{
  "n_layer": 26,
  "d_model": 160,
  "n_head": 5,
  "n_kv_head": 5,
  "head_dim": 32,
  "d_mlp": 960,
  "vocab_size": 2048,
  "activation": "squared_relu",
  "norm": "rmsnorm",
  "norm_place": "pre",
  "norm_eps": 1e-06,
  "positions": "rope",
  "rope_base": 1000.0,
  "rope_fraction": 0.5,
  "qk_norm": true,
  "attn_scale": 0.177,
  "bias": "qkv",
  "tie_embeddings": false,
  "parallel_block": false,
  "extras": ["local attention windows", "gated attention", "exclusive self-attention", "capped logits"],
  "init": "normal",
  "init_std_qkv": 0.0389,
  "init_std_o": 0.0389,
  "init_std_up": 0.0389,
  "init_std_down": 0.0,
  "optimizer": "muon",
  "lr": 0.0041,
  "lr_mult_o": 0.68,
  "beta1": 0.93,
  "lr_head": 0.00843,
  "grad_clip": 0.5,
  "warmup_steps": 73,
  "schedule": "wsd",
  "decay_fraction": 0.585,
  "decay_shape": "linear",
  "final_lr_fraction": 0.1,
  "batch_tokens": 32768,
  "seq_len": 256,
  "doc_mask": true,
  "train_tokens": 295300000,
  "steps": 9012,
  "dataset": "wikipedia_en"
}
Each number is 128 + 24 x the weight over the matrix's rms, rounded and kept within 0 to 255. Layers, rows and columns count from 0.

# layer 8 attention query, 160x160, rms 0.234, rows 0-63, columns 0-31
[[132 164 127 137 136 126 110  87  94 172 129 140 145 138  72 105 154 118 119 128 105 112 143 130 202 170 109 164 176 124 119 144]
 [122 136 101 175 125 176 156  94 133 108 170 169  97 169 108 182 152 113 108 106 123 149 115  90 143 131 121 146 148 114  91 104]
 [110 151 134 134 104 128 142 113 121 153 132 128 151 152 109 126 140 142 105  77 142 114 187 132 186 118  84 116 158 107  92 123]
 [105 103 127 138 124 147 154 144 116 135 144 134 104  91 155 154 139 153 139  94 137 134 138 152 128 121 115 135 126  93 102 118]
 [138 139  73 109 118 158  97 131 121 157 112 130 134 164 130  94 111 142 106 151 150  83 133 133 164  93 126 138 155 133 145 118]
 [112 154 143 173  95 140 132 123 138 119 128 130 109 126 170 123 108 139 137 104 107 109 112 145 177 111 101 137 130 142 141 121]
 [119  91 137  66 174 106 150 112 138 130 137 117 132 104 124 161 108 133 138  90 133 139 139 153  82 160 100 117 117  75 134  94]
 [109 107 138 114 139 117 141 141 164 135 162  72 179 134 121 113  93  97 113 134 142 124 150 137 149 156 105  92 119 114 126 123]
 [150 108 148 121 136  73 170 135 126 105 142 124 158  91 150 144 112 102 133 108 142 136 121 116 102 112 112 107 118  98 135  95]
 [ 87 154  91 152 128 154  69 139  97 153  94 171 117 147 112 130 174 138 118 179  93 117 118  99 137  96 161 141 154 154 126 182]
 [113  94 129 123  85 124 129 112  94 150 109 119 181  87  86  82 138 129  75 157  88 115 143  82 177 135 177 169 142 177 116 117]
 [ 82 110 141 130  88 155 156 136 144 109 123 118 181 125 112 132  85 153 128 135  95 168 132 159 159 151  89  89 176 135 186  79]
 [116 103 121 102 103 159 141 135 132 154 135 158  95 147 127 101  87 111 118 126 104 136 109 111 152 119 147 133 135 103 139 137]
 [136 150 126 152 149 157 131 138 149 177 142 162 144 121 141 154 150 166  97 106 117 138 133 158 139  83 144 120 180 138 124 138]
 [161  98 131 143 111 186 157 124 127 129 101 121 147 116 124  96 149 129 130 138  81 100 139 154 140 138  97 126  97 132 164 113]
 [168 136 129 128 105 129 166 140 114 122 112 133 130  99 125 139 150 121 151 138 159 150 140 102 142 120 106 148 122 120 152 133]
 [135 142 137 141 153 147 156 121 126 139 145 130 129 130 113 136 110 119 146 161 120 105 114 150 133 137 158 120 103 145 137 145]
 [117 120 123 136 169 102 142 145 126 129 120 110 124 138 169 138 161 107 131 129 138 105  91 109 109  87 166 128 151  83 157 171]
 [119 131  64 142 155 141  97 113 130  96 108 139 129  91 100 132 111 163 145 114 126 119 113 147 107 126  90 110 118 137 115 144]
 [147 208  91 149 111 107 139 107 150 128 117  96 120 122 116 148  98 128 104 154 134 132 155 171 102  96 144  97 149 105 155 115]
 [157 131 109 129 119 115 129 144 122 119 154 129 137 143 108 133 127 109 127 159 134  91 119 114 148 116 140 130 177 160 140 104]
 [162  84 124 120 153 173 130 134 113 119 112 149 148 130 136  98 133 151 134 130 131 105 132 115 103  99 126 183 160 128 155 127]
 [145 120 135 150 127 103 155 122 157 111 123 122 119 121 118 134 116 108 139 135 103  79 135 123 137 159 154 118 179 112 155 143]
 [142 161 131 104 149  98 134 132 116 154 116 142  99 144 143  84 146 165 156 102 113 132 144 158  96 123 118  88 125 141 101 148]
 [105  94 139 130 131 149 121 137 132 158 128 134 163 113 106 140 112 144 144 168 110 149 116 165 141 120  94 148 161 143 109 114]
 [143 134 146 156 132 118  83 156 156 122 137 137 155 159 133 130 153 111 151 121 169 142 135 133 129  85  91 142 141 137 111 146]
 [118 117 125 155 154 108 135 115 148  89  96 122 100 178 141  91 133 110 153  86 137 162 107 177 108 175 149 141 153 115 110 115]
 [119 139 127  88 113 109 121 145 105 145  86 118  91 170 110 158 109 139 136 131 119 164 134  91 112 130 133 147 107 138 162 123]
 [127  94 151 108 118 133 112 114 124 110 138 137 149 144 137 127 159  82 131 148 147 144 156 117 144  97 128 110 145 119 122 124]
 [145 134 165  94 153 113 122  97 105 110 129 109 169 118 150 119 135 165 150 151 135 113 107 127 144  93 140 135 104 113 141 149]
 [123  94 153 102 126 138 132 154 135 137  99 127 134 121 148 138 141 136 115 110 114  93  88 142 148 137 147 138 114 124 137 130]
 [124 107 157 170  93 120 167 142 136 123 138 104 104  98 101 137 157 133 131 137 122 149 144  83 143 129  98 140 121 117  95 100]
 [127 126 145  98  71 163 135 100 120 150 156  99 107  93 126 127 121 158 117 124 113 142 115 148 129 106 139 136 136  94 111 142]
 [152 110 138 175 139 146 142 137 159 131 158 168 108 162 130 159 123 146 142 127 127 156 120 140  68 151 150  75 146 123 124 124]
 [124 123  84 125 138 127  91 164 112 143 144 130 122 137 108  99 143 118 111 187 155 109  90 126 141 157 146 168 130 124 152 159]
 [ 99 154 112 144 103 133 160  99  98 111 120  91 112 138 134 127 142 170 148 109 131 125 138 125 141 130  53 163 148  95 104 115]
 [110 154  77 129  83 130 162 146 135 106 129 133 112 128 120  85 164 164  98 156 165 108  87 134 128 118  85 182 123 153 161 132]
 [115 157 118 112 141 130 148 103 109 116 124  81 122 138 108 166 118 117 161 106 125 151 157  93 164 103  86 145 170 129 150  98]
 [137 119 144 111 136 112 135 136 142 139 171 144 139 104 108 139 120 165 130  99 117 126 143 125 121 175 135 104 130 104 104 120]
 [120 134 123 108 190 118 106 113 143  93 156 158 158 150 107  64 125 107 100 164  99 125 120 107 177 134 159 136 102 127 111 144]
 [125 115 158  96 151 138 111 144 145 111 172 102 166 115 141 138  79  74 153  98 166 174 134 131 104 144 155 130 182 108  94 123]
 [181 142 118 176 136 156  98 123 149 140 104 110 116 142 119 123 150 154 121 149 132 126 105  93 114 100 156 137 152 148 115 147]
 [123 165 140 148 154 143 122 119 126 139 176  99 151 113 138 164 162 110 141 127 136 157 163 121 123 151 115 178 107  89 134 130]
 [112 183 116 115 136 179 159 147 140 157  98 156 147 141 134 130 128 123 110 117 150  74 123 152 135 121  80 145 132 110 119 105]
 [ 92 157 147 131 127 154  62 112 165 132  83 106 143 115  94 114 103  70 129 133 159 117 153 154 125  98 121 123 159 144 131 104]
 [140 128 150 138 171 149 113 122  74 168 138  98 136  66 108 161 130 155 106  60 147 137 135 118 149 142 119 139 137 119 113 101]
 [129 133 150 150 126 144 116 143 147 154 155 167 103 148 139 122  89 141 146  93 100 165 112 148 169 146  86 136 104 179 123 136]
 [134 134 116 108 175 120 137 132 136 108  87 134 145 145 147 115 153 132 172  95 153 166 138 164 143 142 145 103 120 120 111 171]
 [ 76 103 116  78 137 101 135  73 147 126  97 116 177 140 114 127 136 114 101 149 126  95 136  95 118  91 113 120 142 152 141 100]
 [152  85 153 156 123  83  92 137 101 137 119 117 132 120 138 129  99 143 117 137 185 119 106 124 150  96 153 165 141 110 139 120]
 [159 135  74 125 100 144 114 140 160  96 139 111 122 141 148 146  77 100 124 102 100 145 132 124 123 147 164 117 111  99 112 127]
 [143 142 109 113 179 124 177 124 126 106 116 123  93 127 154 193 143 131 159 160 161 117 103 191 116 117 143 171 114 153 173 134]
 [119  96 160 144 178 136 116 151 148 139 187 126 113 155 161 148 165  97 115 143 183 126 162 100 132 126 119 125 126 124 168 126]
 [180 127 134 104 118 130 111 108 118 134 104 152 132 142 135  92 129 169  99 119 138 187 106 127 141 149  72 136 109 104 104 147]
 [157 158 147 156 105 113 118 190 121  92 114 115 145 158 107 153 133 144 132 105 124 141 176 117 119 122 121 165 119 156 102 113]
 [ 92 129 148 113 167 102 151 108 139 105 153  57 137 104 133 126 116 110 110 114 114 103 156 147  88 132 116 142 135 114 107 113]
 [123 117 111 138 117  91 157 122 147 140 162  97 104 132  97 123 157 120 125 107 100 133 116 130 113 121 134 119 107 127 121 169]
 [158 125 163 109 106  82 149 110 140 115 127 146 108  91 127 131 134 104 128 162 129 110 154  89 171  99 126 165 130 158 170 114]
 [126 149 107 153 148 121 135 117  95 100  94 148 168 119 172 140 115 160 133 114 132  84 112 148 102  87 120 157 136 161 137 130]
 [153 154 124 103 103 151 119 114 128 151 103 101 125 153  88 127 114 134 112 136  66 131 125 126 167 137 128 152 145 137 141 119]
 [150 153 152 158 126 122 118 101 146 135 120 168 108  98 148 120 131 137 118 137 147 128 146  91 144  97 148 100 137  89 112 162]
 [117 141 118 113 179 149 116 128 148 131 142 163 166 145 172 120 127 143 145  91 116 187 124 126 107 160 160 150 129 123 105 157]
 [139 116 123 138 111 115 120 139 147 119 107 149 164 105 163  84 115 129 123 133 146 132 167 161 109 121 120 131 127 117 197 179]
 [123 134 136 149 120 143 126 123 139 152 120 142 118 118 129 161 108 114 139 175 127 134 124  94  67 112 147 153  95 125 139 136]]
# layer 8 attention key, 160x160, rms 0.237, rows 0-63, columns 0-31
[[111 120 161 140 104  98 149 127 137 169 126  41  95  81 157  98 110 160 110 149 106 148 145 147 164 123  96 118 129 115 153 147]
 [101 135 113 106 136 160 145 115  88  91 135  99 141 113 110 135 109 131 127 171 125 125  83 153 106 155 106  81 124 161 159 128]
 [113 166  80 161 129 156 108 106 111 118 151 137 169 141 106 164 137  75 146 151 184 125 140 108 125 139 148 116 150 139 143  95]
 [143 126  70  96 111 133 121 126 103 137 131 131 154 134  84  92  82 144  91 111 129 133 168 162 120 149 138 162 130 149  98 111]
 [127 150  73 124 140 173 152 122 101 103 137 148 136 156 141 152 145 118 126 136 121 106 172 114 139 120 147 117  89 142 168 127]
 [141 130 108 122 128 112 127  82  94 130  86 164 115 150 104 151 111 108 136 129 132 118 155  94 171 162 139 121 125 157  75 159]
 [118 106 149  87 124 104  89 134 125 188 132  85 159 106 173  84 128 150 121 119 118 133 134 112 112 118 131 134 134 132 128 100]
 [100 110 105 103 105 120 123 124 126 106 101 143 141 161  88 137 122 133 131 107 122 158 164  97 137 159  94 115  95 133 154 136]
 [ 92 146 112 163 169 105 101 138 128 113 148 132 126 138 122 132  96 131 125 164 129 150 144 108 159 126 166  91 119  95 115 173]
 [120 125 145 132 137 140 170 138 124 104 119 144 121 136 148 148 115 155 162 125 148 112  84 136 153 135  97 114 141 111 130 186]
 [137 153  75  91  93 149 179 155 117 118 155 122 140 143  92 141 166 153 100 141 177 104 112 128 120 154 100 130 122 163 123  73]
 [123 100 141 128 122 148 101 154 157 146 146 119 126 116 137 103 128 116 122 157 116  99 125 133 125  99 115 140 162 147 127 131]
 [148 152 139 150 120 123 157  92 123  98 134 164 117 156  79 121  98 136 118 145 136 141 146 111  98  97 139 134 165 161  92 109]
 [185 130 139 137 132 130 157 112 114 162  79 164 127 151 141 130 108 111 158 115 116 145 114 113 118 133 147  99 140 127 144  97]
 [ 94 152 112 119 113 151 175  93 136 171 154 145 147 130 166 119 110 122 114 123 147 100 120 110 108 132 108 137 110 118  95  95]
 [ 90 122 133 110 142 131 136 148 154 113 105 155 161 129 133 168 154 121 132 139 155 110 108 126 145 154 118  93 142 131 141 127]
 [138 141 131 111 133 153 146 114 161 160 129 140 113 150 153 151 148 128 122 131 136 193 118 122 148 119 146 127 155 139 132 125]
 [151 137 122 145 140 132 117 171  90 105 130 121  87 113 158 113  95 140 153 130 140 147 128 152 123 112 145 124 135 139  98 110]
 [136 132 137 119 151 146 119 112 144 153 177 139 169 144 139  75 123 154 173 163 128 120 155 127 139 115 175 120 116 150 119 126]
 [129 157 134 135 135 100 142 117 144 160 122 143 119 135 163 114 128 107 119 161 115 109 132 113 165 105 156 168 141 126 103 112]
 [168 147  81  68 113  81 133 142 120 136 139 155 131 129 125 100 144 142 103  89 164 135 104 126 117 109 107 113 150 129 123 107]
 [117 136 131 120 147 150 152 124 142 106 121 155 127 133 131 129 122 135 123 114 135 100 144  97 124 119 125 139 141 126 120 138]
 [134 131 168 148 139 145  98 165 129 142 116 160 134 126 110 132 134 103 133 131 127  92 134 128 124 109 133 164 143 135 188  88]
 [ 90 118  88 155 122 147 160 146 139 110 133 151 150 115 117 144 158 150 128 144 156 159  94 133 139 140 174 135 130  91 141 161]
 [151 115 142 107 154 148 130 169 128 165 130  91 161  95 129 117 139 118 147 135 111  93 131 109 117 103 133 153 154 135 122 101]
 [140  93  96 140 163 149  91 140  93 132 150 134 128 149  95 130 147 162 117 136 122 143 114 120 141 107 134 157 147 107 134 106]
 [135 161 132 130 159 133 107 150 113 119 113 132  77 111 147 137 142 140 121 185  96 117 119 118 139 155 112 123 148 120 133 154]
 [120 131 116 103 133 146 143 111 123 147 126  99 114 126 129 132 145 137 156 121 112 148 128 130  99 164 170 102 160 138 149 143]
 [155 126 123 113 145 122 119 118 112 116 145 123  99 112 133 133 120 122 125  99 141 125 144 155 134 157 106  89 161 135 113 116]
 [165 119 130 147 120 151 147 113 120 103 148 131 112 131 145 122 134 145 128 128 165 127 113 127 140 110 108 126 146 122 134 110]
 [118 146 121  91 160 151 125 135 114 149 143 114 122 128 163 113 134 126 122 142 148  80 158 110 102 113 145 124 136 122 157 142]
 [162 119 126 111 134 100  98 107 131 109 117 101 107 142 127 132 146 110 136 116 137 138 120 150 125 152 138 151 160 155 128 116]
 [125 140 150 141 117 146 134  79 143 121 134 111 120 191 144 110 144 149 140 166 121 120 137 158 101 131 117 104 133 159 116 157]
 [111 109 109 115 132  99 136 137  96 196 105 124 103  98  99 154 112 156 149 151 181 139 146 118 152 155 101 142 140 114 153 149]
 [156 129 162 181  87 139 147 122 138 118 106 145 126  91 147 167 119 103 104 133  79 120 119 111 132 145 145 134 106 195 161 137]
 [120 122 124 109 138 104  95 106 152 101  53 137 150 156 156 108 137  85 150 124 141 125 143 128 106 140  86  95 158 107 108 132]
 [124 161 148 145  93 106 142  74 122  68  74 144 127 127  82  98 122 109 136 111  71 101 164 135 127 154 116 130 132 128 129 145]
 [125 135 106 141 147 153 135 117 168  69 141 104  98 144 129  96 125 145 135 122 136 175 155 138 101 140 127 136 144  94 103 107]
 [148 107 109 150 131 169 120 182 138 203 154 146  94 106 100 176 180 119 117 150 159 128 136 131 174  96 148 139 141 173 128 117]
 [137 130 136 122 125 138 159 159 144 100 169 151  87  93 183  99 150 164 101 118 139 159 123 105 115 164 137 120 122 180 122 121]
 [156  98 128 100  75 134 118 117 136 140 107 139 119 140  92 110 125  81 148 150 121 147 109 160 134 125 149 160  98 167 134 145]
 [ 61 144 119 101  90 120 105  99 127  46 135  90  92 136 147  63 103 143 106 125 104 119 128 116 105 191  63  63  80  49 145 201]
 [154 122 136 137 132 123 135 122 123 141 176  99 120 100 132 106 147 108 104 129 150 150 146 148  94 168 134  96 106 124 127 149]
 [155 152 143 128 132 134  99 140 124 142 115 121 131 115 148 113 127 135 130 156 114 113 104 140 160 130 130 138 146 108 180 131]
 [ 99 140 166 125 102 133  78 161 159  96 117 135 144 118  86 104 126 145 114 158 118 123 112 104 123 144 158 174 121 142 111 127]
 [111 103 136 128 116 147 169 120 102 120 170 146 133 149 181 119  98 131  90 115 155 119  77 106  76 105 130 102 143 114 124 172]
 [149  93 150 113 169 156 135 147 118 112 162 112  99 100 156 136 162 130 132 130 101 133  90 108 129 115 123 108 134 118 139 153]
 [158 131 110 111  68 126 151 113  78 127  98 107 144 133  86  84 125 150 126  97 101 157 123 133 120 153 124 108 139 126 102  95]
 [140 129 131 111 134 156 142 139 157 109 114 107 120 102 141  94 143 110 124 138 117 115 155 153 102 128 117 151 118 155 156 153]
 [129 182 115 176 140 128 139 183 115 129 141 157 112 142 132 115  98 123 121 155 120 158 115 120 170  82 115 132 151 139 133 105]
 [ 95 153  88 143 158 155 122 133 106 112 131 152 131 118 123 148 114  92 104 104 155 131 152 128 106 141 176 119 140 124 143 115]
 [121 126 145  79 114 154 136 101 123 118 143 159 154 155 128 125 135  95 149 153 129 101 113 124 141 136 126 156 159 135 133  97]
 [118 142 179 118 130 104 104 117 136 125 140  91 136 156 162  98 135 104 110 112 179 122 147 161 117 154 110  96 132 100  98 146]
 [159 121 107 116 118 108 104 112 139 165 169 142 175 144 139 133 151 159 129 156 143 143 151 137 173 137 116 147 125 130 127  81]
 [131 124 150 125 149 139 123 148 126 164 127 111 114 129 116 153 138 133 119 130 146 119 107  81 139 121 130 147 138 144  90 128]
 [131 163 106 115  94 149 126 125 119  94 152 117 144 126 121 102 121 153 109 141 132 124 154 149 122 108 146 137 121 149 165 142]
 [104 122 143 121 132 130 124 159 117 150 127 136 116 143 135 151 138 141 161  99  88 125 111 105 144 126 141 164 111 142 102 119]
 [140 141 105 124 167 137 130 135 130 134 134 127 126 115 140 157  61 126 102 144 158 157 128 136 135  86 114 142 118 168 139 146]
 [163 129  91  94 126 136 143 157 121 135  79 139 150 132 170 162 144 112 132 161  98 112 115 121 110 100 129 151  96 138 127 146]
 [119 145 102 126 125 147 141 133 129 159 158 151 133 135 121 133 144 135 157  96 140 127  97 158 180 105 135 141  87  98 142 123]
 [116 110 160 132 116 130  98 137 141 152 147 109 120  99  89 120 146 126 122 155 121 127 109 113 127  77 115 113 118 154 104 132]
 [121 135 124 109 111  97  90 129 131  63 149 105 145 113 124 109  90 101 156 102 130 141 123 116 109 156 113 119 120 131 131 170]
 [124 116 147 175 126 134 138 133 107 106 154  98 124  78  95 113 161 152 123 132 155  81 118 146 119 113 113 108 118 117 170 120]
 [109 120 131 104 159 129 127 113 113  75 150 158  97 136 112 139  81 129 178 102 119 108 157 104 117 140 138 105 117 122 146 137]]
# layer 8 attention value, 160x160, rms 0.249, rows 0-35, columns 0-31
[[105 126 112 118 134 148 125 121 149 157 114 150 138 116 117 165 100 145 128 136 103 127 178 107  87  95 101 123 173 135 126 101]
 [124 107 132 155 147 141 122  93 144 142 160  99 167 125 118 140  73 190  97 142 127 107 118 141 112 104 118 118 145 153 135 104]
 [ 84 129 128 146 118 113 158  93 129 129 106 165 127 108 122 164 138 117 165 146 142 100 132 158  59 158 167 152 149  96 108 115]
 [137 102 134 156 152 164 121 165  98 172 116 112 138 140  92 107 102 107 152 155 129 178 165 143 155 150 144 119 141 132 144  93]
 [164 142 142  98 106 139 156 139 114 135 154 115 101 145 158 140 153 150  99  99 124 152 148 128 140 124  93 140 140 141 121 110]
 [ 79 128 140 105 135  87 125 173 121 125 133 130 151 101 146 124 115 144 129 111 154  94 103  99 147 132  96 142 179 146 155 138]
 [123 133 151 164 107 149 115 150 118 115 137 128 133 111 127  99 110 119 137 146 128 129 176 141 140 158 111 158 142 140  98 109]
 [143 133 152 142  85 101 156 108  96 149 138 147 101 150 144  96 126 109 101 174  99 151 110 142 122 106 150 112 120  98 113 140]
 [168 166 138 142  83 117 167 122 116  96 147  84  81 110 163 123 158  96 142  95 151 140 105 119 123 126 129 157 112 114  90 107]
 [105 171 127  95 108  96 179 156 148 108 143 133 141 145 167  98 158 124 167 112 139 134 160 151 109 122 117 105 123 145 142 142]
 [165 135 125 141 134 143 123 111 106  86  90  99 124 150 111 123 103 138 126 201 101 139 155  96 136 143 139 162 172 153 136 113]
 [ 83 142  92 117 156 138 131 147 150 151 121 141  89 131 135 119  73 154 133 149 112 115 112 121  79 120 121 115 167 125 142 152]
 [106 107 126 139 147 130 126 102 145 159 107 151 135 164  86 118 143 123 126 134  85 117 190 144 154 134 140 134 162 135 165 123]
 [136 154 145 116 106 111 129 141 137 127 121 133 119 139  95 142 132 125 159 114  92 120 118 143 138 134 153  84 147 133  90 106]
 [142  62 133 117 109 129 103 148 101 139 143 127 105 134 156 111 120 167 115 127 128 160 112 100  85  97 117 142 103 122 106 133]
 [110 106 117 100 169 110  91 141 129 145 122 113 117 128 133 153 115 169  88 120 117 132 138 146  90 104  82  86 122 115 139 137]
 [152  94 131 138  65 131 102  88 148 122  95  89  90 124 134 140 118 112  83 125 120 138 138 106 138 166 147  94 128 136  89 112]
 [109 130 139 140 119 118 125 123 165 134 111 126 109 133 123  93 141  80 148 120 110 125 127 143 112  85 160 104  80 133 116  99]
 [156 197 136 139  89  91 139 144  89 148 110 158  80 103 127 154 123 149 119  96 131 135 126  96 143 139  91 121 142 144 144 133]
 [179 169 137 110 124 138 118 150 107  82 143 110 100 100 152 123 148 129 126 100 154 114 107 122 167 111  69 100 115 132 104 142]
 [154 145 128 102 128 151 114 110 105 157 134 121 125 118 149 124  91 141 133 156 131 109  99  99 135 105 135 136 129 177 178 163]
 [133 178 141  88  97 117 151 143 131 118 143 126 150 133 119 120 145 106 134 149 108 135 104 142 158 133 139 155 111 148 111 116]
 [149 141 129 126  97 141 157 143 132 144 122 133 155 162  97 104  96  98  94 140 133 117 132  65 174 135 156 136 116 167 167 144]
 [141 106 101 108 131 130 115 103 133 127 110 120 124 108 128 169 150  87 107 115 125 123 120 169 105 117 117 153 113 130 135 155]
 [148 166 138 128 104  91 108 118 154 114 120 133  82 143 132 116 169 111  80  72 146 168 115 113  97  98 169 113  60 114 108 133]
 [171 102 113 118 140  93 131 103 136 108 147 176 108 116 119 152  98 119  87 151  98 112 152 147 143 157  93 143 106 169 121 148]
 [ 80 113 127 155  94  96 134 120 103 122 148 151 119 134 109 121 145 147 105 157  92 113 102 117 134 126 120 106 135 131 171 109]
 [132 116 156 107 127  94 132 105 110 148 146 156 110 103 115 123 120 138  99  75 143 108 118 136 102 147 115 149 122 114 149 131]
 [120 129 147 143 116 113 111 109 108 153 127 130 116 154 144 123 135 155 130 156 142 147 134 155 122 130 107 138 131 149 142 159]
 [154 149 171 115 150 184 162 139 125 101 134 142  91 135 180 125 154 134 162 112 133 144 120 146 112 148 142 105 106 144 115 133]
 [133 124 106 130 109 119 122 136 150 141 164 160 154 103  97 147 125 200 120  96 159 127 143 127 137 173 111 158 114 133 138 136]
 [148 115 146 126 121 114 140 148 106 112 122 158 132 108 127 145 100 102 152 123 167 155 153 118 128 143 180 100  62 108 127 135]
 [135 145  98 137 148 163 151 143 122 112 151 117 138 150 137 133 113 162 139 110 135 121 165 140 122 118 103 170  84 115 143 130]
 [133 188 162 130 133 128 138 189 136 155 112 121 173 150  53  93 138  75 131 130  92 116 119  87 138 172  84 124 127 123 124 137]
 [179 153  86 140 144 159  93 125 169 171 125 116 141 142 152 162  73 129 150 132 134  91 116 140 119 107 134 124 119 134 103 141]
 [120 153 146 153 128 102 106 147 148 133 120 130 149 167 123 163 143 106 110 142 114  86 118 107 135 126 123 140 117 157 134 136]]
# layer 8 attention output (transposed), 160x160, rms 0.156, rows 0-35, columns 0-31
[[143 114 139 117 145 142 134 142 172 123 110 119 157 117  94 151 129 128 130 140 148  84 136 130  96  96 124 121 134 167 104 115]
 [113 136 103 113 131  98 137 121 143 114 136 124 124 124 117 132 132 112 120 137 107 141 116 165 133 199 138 106 148 126 128 153]
 [114 154 110 161 133  95 161 105 137 114 120 133 115 144 114 138 115 104  98  72  95 135 159 153  77 167 108 140 119 125 129 146]
 [137 140 105 129 140 145 120 173 113 118  95 103 170 151  99 120 141 154 114 142 131 137 127  76 155  98 138 161 132 157 163 114]
 [145 123 159 122 144 131 150  90 118 125 154 136 160 123 193 134 121 143 140 107 184 157 133 141 117 111 125 100  72 101 121 126]
 [144 151  94 106 184 108  98 175 150 146 150 148 129 132 150 137  90 146 119 135 151 108 130 155 125 114 110 157 118 132 129 126]
 [116 169  87 131 146 123  99 152 127 144 134 105 115 146 122 122 176 111 115 157 120 101 117 120 195  92 161 122 154 128 111 176]
 [142 116 109 139 118 148 152 158 104 128 144 137 118 155  88 110 150 145 121 149 117 128 160 105 130 129 138 153 122 136 126 152]
 [136 126 118 112 137 126  85 140 103 136 164 165 158 154 116  94  95 105 106 137  92 116  99 110 194 110 159  85 126 139 119 136]
 [148  95 159 183 165 162 155 159 118 108 118  99 139 119 174 124 136 131 125 134 155 123 164 127 162 177  93  89 179 144 139 148]
 [152  87 165 115 109 147 147 117 161 109 153 109 140 122 105 103 107 133 117 160 122 123 130 119 144 147 146 147 115 134 134  74]
 [137 132 119 120 141 109 146 149 142 137 149  99 134 123 117 152  94 136 126 133 121  91 161 133 116  87  92 124 128 160 124 161]
 [121 128 138 156 127 124  96 142 129 138 103 138 118 125 119  93 127 109 121 169 146 137 161 141 109 126 134  97 178 140 134 124]
 [128 135 137 125 121 101  92 138 115 103 108 168 127 142 140  96 159 110 145 114 135 128 137 109 125 160 117 123 112 105  73 140]
 [168 120 106 168 147 120 164 106 137 131  85  99 102 131 133 167 102 166 132  97 104 114  94 145  87 127 125 138 121  94 119 142]
 [156 130 139 147 155 134  94 126 152 115 160 116 152 101 128 141 135 117 148 142 119 128 119 153 100 112 107 126 117 144 141 156]
 [139 153 151 139 104 108 101  94 144 150 117 131 104 152 112 110 158 140  95 140 119 131 105  84 128 135 145 139 133 115 120 115]
 [116 107 142  97 158 137 163 156 148 133  74 125 130 124 118 117 129 121 145  87 127 123 112  78 112 124 145 116 122 146 108 113]
 [137 122 132 153 148  86 143  85 137 126 150 123 121 157 116 119 142 128 128 128 183 141  68 165 129 147 115 109 100 137 156 139]
 [132 167 153 147 119 125 119 117 102 150 126  89 112 119  97 170 144 112 137 128 127 109  86  99 120  99 106 133 120 219 118 111]
 [112 106 121  90 131  98  93 133 117 152 137 131 123 156 123 105 156 120 162 177 101 119 114  95 122 130  98  99 112 121 139 145]
 [102 132 142  87 115 115 113 145 112 104 178 123 130 145 103  78 125 123 152  94 104 147 100 141 141 125 143 149 106 117 113 112]
 [123 136 153 108 116 107 128 151 116 122 166 151 193 149 129 133 170 160 112 110 155 117 157  71 119 106 144 119 138  97  92 159]
 [137 132 135 122 126 155 122  89 124 128 140 159 124  98 142 108 125 102 158  68 138 110  97 139 153 110 126 133  95 114 134 108]
 [151 126  98 120  79 125 114 116 126 133 154 205  81 153  84  77 129 148 162 120 145 127 125  58 160 110 155 115 142 131  99 139]
 [ 94  98 106 142  91  88 148 118 111 111 110 122  97 152 117 100 108  95 131 109 138 190 122 189 147 132 144 102  81  90 149 118]
 [140 122 116 150 131 133  91 114 116 125 113 126 147 130 122 128 113 128  89  84 129 125 123  91 119 138 117 119 104 133 117 112]
 [115 131 153 152 146  99 132  99 118 108 128 121 140 119 134 108 110 151 133 103 131 136 119 152  94 114 130 122 127 162 107 145]
 [161 152 129 115 140 133 134 156 111 128 149 141 111 150 141 139 172 150 134 141 112 111 157 137 105 119  66 153 113  88 127 155]
 [140 130 142 163 144 134 154 102 141 163 132 101  99 149 141 141  96 118 116 110 121 165 113  91 205 159 135 125 148 138  97 146]
 [147 156 142 119 145 122 121  82 113 104 112 114 137 122 142  96 147 129 126  92 103 147 118 177 124 177 134 123 104 126 144 132]
 [166 145 142 109 120 165 165 141 116 138  99 145 139 113 114  95  84 102 127 134 116 149 130 169 134 144 171 137 169 110 125 137]
 [107 100  91 130 101 135 162 126 128 146 155 147 152 118  81 120 109 219 102 114 110  87 140 156 108 126  83 107 102 150 158 153]
 [148 166  82 158 130 157 148 103 107 145 152 194 156 124 152  94 105 184  82 131  91 160  79 125 139 174 107 139 130 135 125 175]
 [122 115 118 161 111 198 152 137 139 140 152 105 158 120 178 117 116 134 128 129 149 111 111 147  79 139 111 126 135 139 135 147]
 [139 103  99 117 170 144 108 129 135  65 128 134 131 164  96 161 132 145 125 134  85 112 131  90 105 135 115 122 118  91 166 160]]